Weights of a small GPT-style language model, trained from scratch on English Wikipedia.
Size: 8 layers, width 448, 7 heads of 64, MLP 1792 GeGLU, vocabulary 8192, 29.8M parameters.
Architecture: RMSNorm before and after each block, learned and rotary positions.
Each number is 500 + 25 x the weight over its row's rms, rounded and kept within 0 to 999. Layers, rows and columns count from 0. Numbers have three digits each. The size before them is the row's rms in percent of the matrix's.

# layer 3 MLP down (transposed), 1792x448, rms 0.135, rows 522-525, columns 224-447
102:511487521502519499523521481529526496454519533493520496483478463490455489511501474501471489498461513519516468479494471518494509525485504500524508468459527530486497480537500503535534542489507493490496484500494513437489488496520497474476512488455479519455463525516443493521537468494510488578492481512478523531529500530543504519489443505511494510466478492443474475528492514509534489508520482504512504505515529484498496520475523465529514561484470521510554494488515467481518466518520498494497538486466513529484468523550485490523499500496540505537539534497456463509563498510493487492512475528504497530483471482454509520458500472488492513481521481531472521465482502515502468496478
096:525455482512518529524490487532498487501503504488473485523491491501494471498505483515443455508496464513453474478486481503495542523528509455511483495497513516512485538541481520520532540508484505538536511488488511473509493494512458473484492516507504520501482466482506488533552475536490536495498469521496489491489521508499460488517537482497523519463496500522500475526509516459469476500458538509524536483478475469524479532512472511482491486503440481525544505491472459515531465474465479514551504541488507473466500480498490500513535451440509441461499521499490538536545473548525510498517527507488474495505520486473493452499457480503520506479478507476507493513484524517522466516506
102:530514470501500484513506526516505534506548487478517482473519488531503527471513489492500522511486521483467505518494491447522443482480529532484470428514496476531497537513500471471508499488501488530559521506500514453504478499493496528523493481543502458521549462524501484533479480500479492534496533441486504493520519492498476501485510527486536504491466511458464548532509537513453479491486519538476533513521486519510538484479497507490444494507499460509481523539504494496501493537527487498479493512505496482432531472507461505438520489541493491499524511468524489500475543504500494463511453520524478484537527552501486455541532501533492496493524483528487523542515475525485470488501
093:517515507535495503510516517469499527510473437476511480502476527524468541504492477472501517501456504541469510463520487480522507492522497484524530526504508495510510489506524498523475453465531488528503516502541514511526531497551514498514516490577485496533524514519509455479487445533482489495532554516509540477476489517506495507494485503546507516536516551504474533501493494538465500546482545474473548466496563501515470505507556490544532460493535500496505501453501446487463513539481525468515501501480493545463498526504432489487512496508497473501494514508447477466512531507533519499454508507528538521475523486512475460513482471499507487496540530483531492473475534504469523505524
# layer 3 MLP gate, 1792x448, rms 0.145, rows 523-526, columns 224-447
101:502494486545508500474457498540497479490492447493449490537507502511509456510572511498508494482482466496505489505518505518524461531500503508510500511506498543486490478484464515528561455512482470496526516506497465495493499474498465523478523497536512468469544474475513484495524535501524506482469509502483510532552538543494465528499522500530484483530486463482490528479505461498483509503500543496489512526518456473519489489454499487486501527492497475487470504485454498499494507459519501507541515529504514500471488526542546525440522500517477504481509464502507479509482514488485538523462473517493520480490487474483496473495536434442493512541463479535467515517472543479478478497532
101:492491538530460530489494504520557482479451524537480515535449520484450491526508526491488481484505478513465510500537513530497527519512441512532495513485496501494472501496497460500479483508480508479449521455491524542487487536492504511508493529483486505501488517484503550472524498502561543525538492477506498515516520547512482463516512479488506476512535445500522492504488492499525549545500522471502494482492504476464525495503481524539532483513499491518490477481521503493502517469491484494550510521486494464522479540531507475592499557488492535531556525508507498489503502493503503502470529455507511510506480490501484487509492495467492491512536504449559510536501537465523505475554
093:472504463507504489513471490525507478514502533471551491527507505497534527503502541530518525520456468488489500497473485482534471491496509519446493496489496523461490506487526475451451470498515469439483494497511519526524471529514487511502479508460492488515493478488487478451501536529481530516458507477499456529497535517475501452503490529504485485520471527526510528513501483529490499538498515473520483500554495503529490511479450481460506513534540519470512499528489480495480507461471445515474497470488464495513531468488494512495496511534515506546501504492541517521488518496533516490492533457461455477542466477507495544478493495501523527479546479462469551518501490483464525513451
096:481514440504534511484550497500464521543494500500554523534468495517527494501518497499520522557487481537523497528450446494462477497541541506470514516563510497484503464526549483514532450509508476492479486428550492484509559498490535524495500525491485467515499530482507501450471485486520455514532478504518488511481492567491502496504495512557486500508526517474480555481478543510471452540492535522523479483486486520520472496535507480531498533523532480543495528506502505514489481477531509503479503519479500503529511531483544534521509501519490501468512483542465458480475518486522517477496495475534504469506499462535539458508513529535496492475545492507481499520480539476470535509491
# layer 3 MLP up, 1792x448, rms 0.149, rows 523-526, columns 224-447
096:508513518454469454486557505471493495529500532466556513487501491497512501477471466503512527520502478510523479486484498482487541427529524541489486463473533471482493445504522509479456506498494474476495482515489521513487509496517557495533501463491528539525514540512478492482460477514512511539539542494505528481473495462510531483504512529506470474476525542469473494539489478493513509495481504530513476475494520526481526449537500525497520474538534564519533492504491516502471462522488492446490497470552508498494487466497499474532530545510483551504520480464502472515500491511526509501514523500480500472531526544525524503471476555572476456470533488498515493468534480505510501507452
105:444528495512522523522521472491455463523521507472523510521489497468534467514499448468499460519492505472489517494528483540487503503495450486505524561514531498463495517527521506537466492519462514488465512502445524539472484482488491496480490522490502487529454502510483530466472531465517487498497455540529465532522484520532528503512532519525481493503497466497563486517493506478497487503485470509520469532456468483463432500510518475496533525503470531493552502498514495532495467420476516517560519525496511497482470508513521489517543459501497528507472499523448507489552483485474498536467542433470542503506505459469504497472472528495488514496498489490518482495504536522488520520505
097:499506518462511579518474499534476474514529553528511497540484496497525451512550518515494498475517496488522519569489490508507491467514512485486476502491499503476499511482469514501519511530492514491475499510463511479454467500475484521506504521463496523492500463494509501518469522452536502495459429480518464537516503510521511467512476482451510506461499492489516488525483501465503483481496465517537473494521440498471532496520479444502499535505509512476487505543501538501533487484499509509467523500504525423520529498509552517540468516513498514482505488487541484505499487491480515482551475513476466481511506486509522506507507542518484492533482487531502498501518486439537488478515
096:503507463509530507467516493511461459527508510494519541493494494504473494508505499499540530574467500464527486518452500511459482488501455451468511500541496498483486506504552517521519427528455488520500451465511507524522556491501511501497530485493518481495513531495517509487504475498533545486489480486511514485500528513467518490502498522533527485526489476490505504482518516486493465465468503508507471501475496504486439462535526482525506467532513494513457518492499469491520505509487488537513507516508508465516512491494518520521517499512482491525519512516502450487476552453473496504445498492509452513496486526518510467512513578495475464499511482510462489531470489425516502512523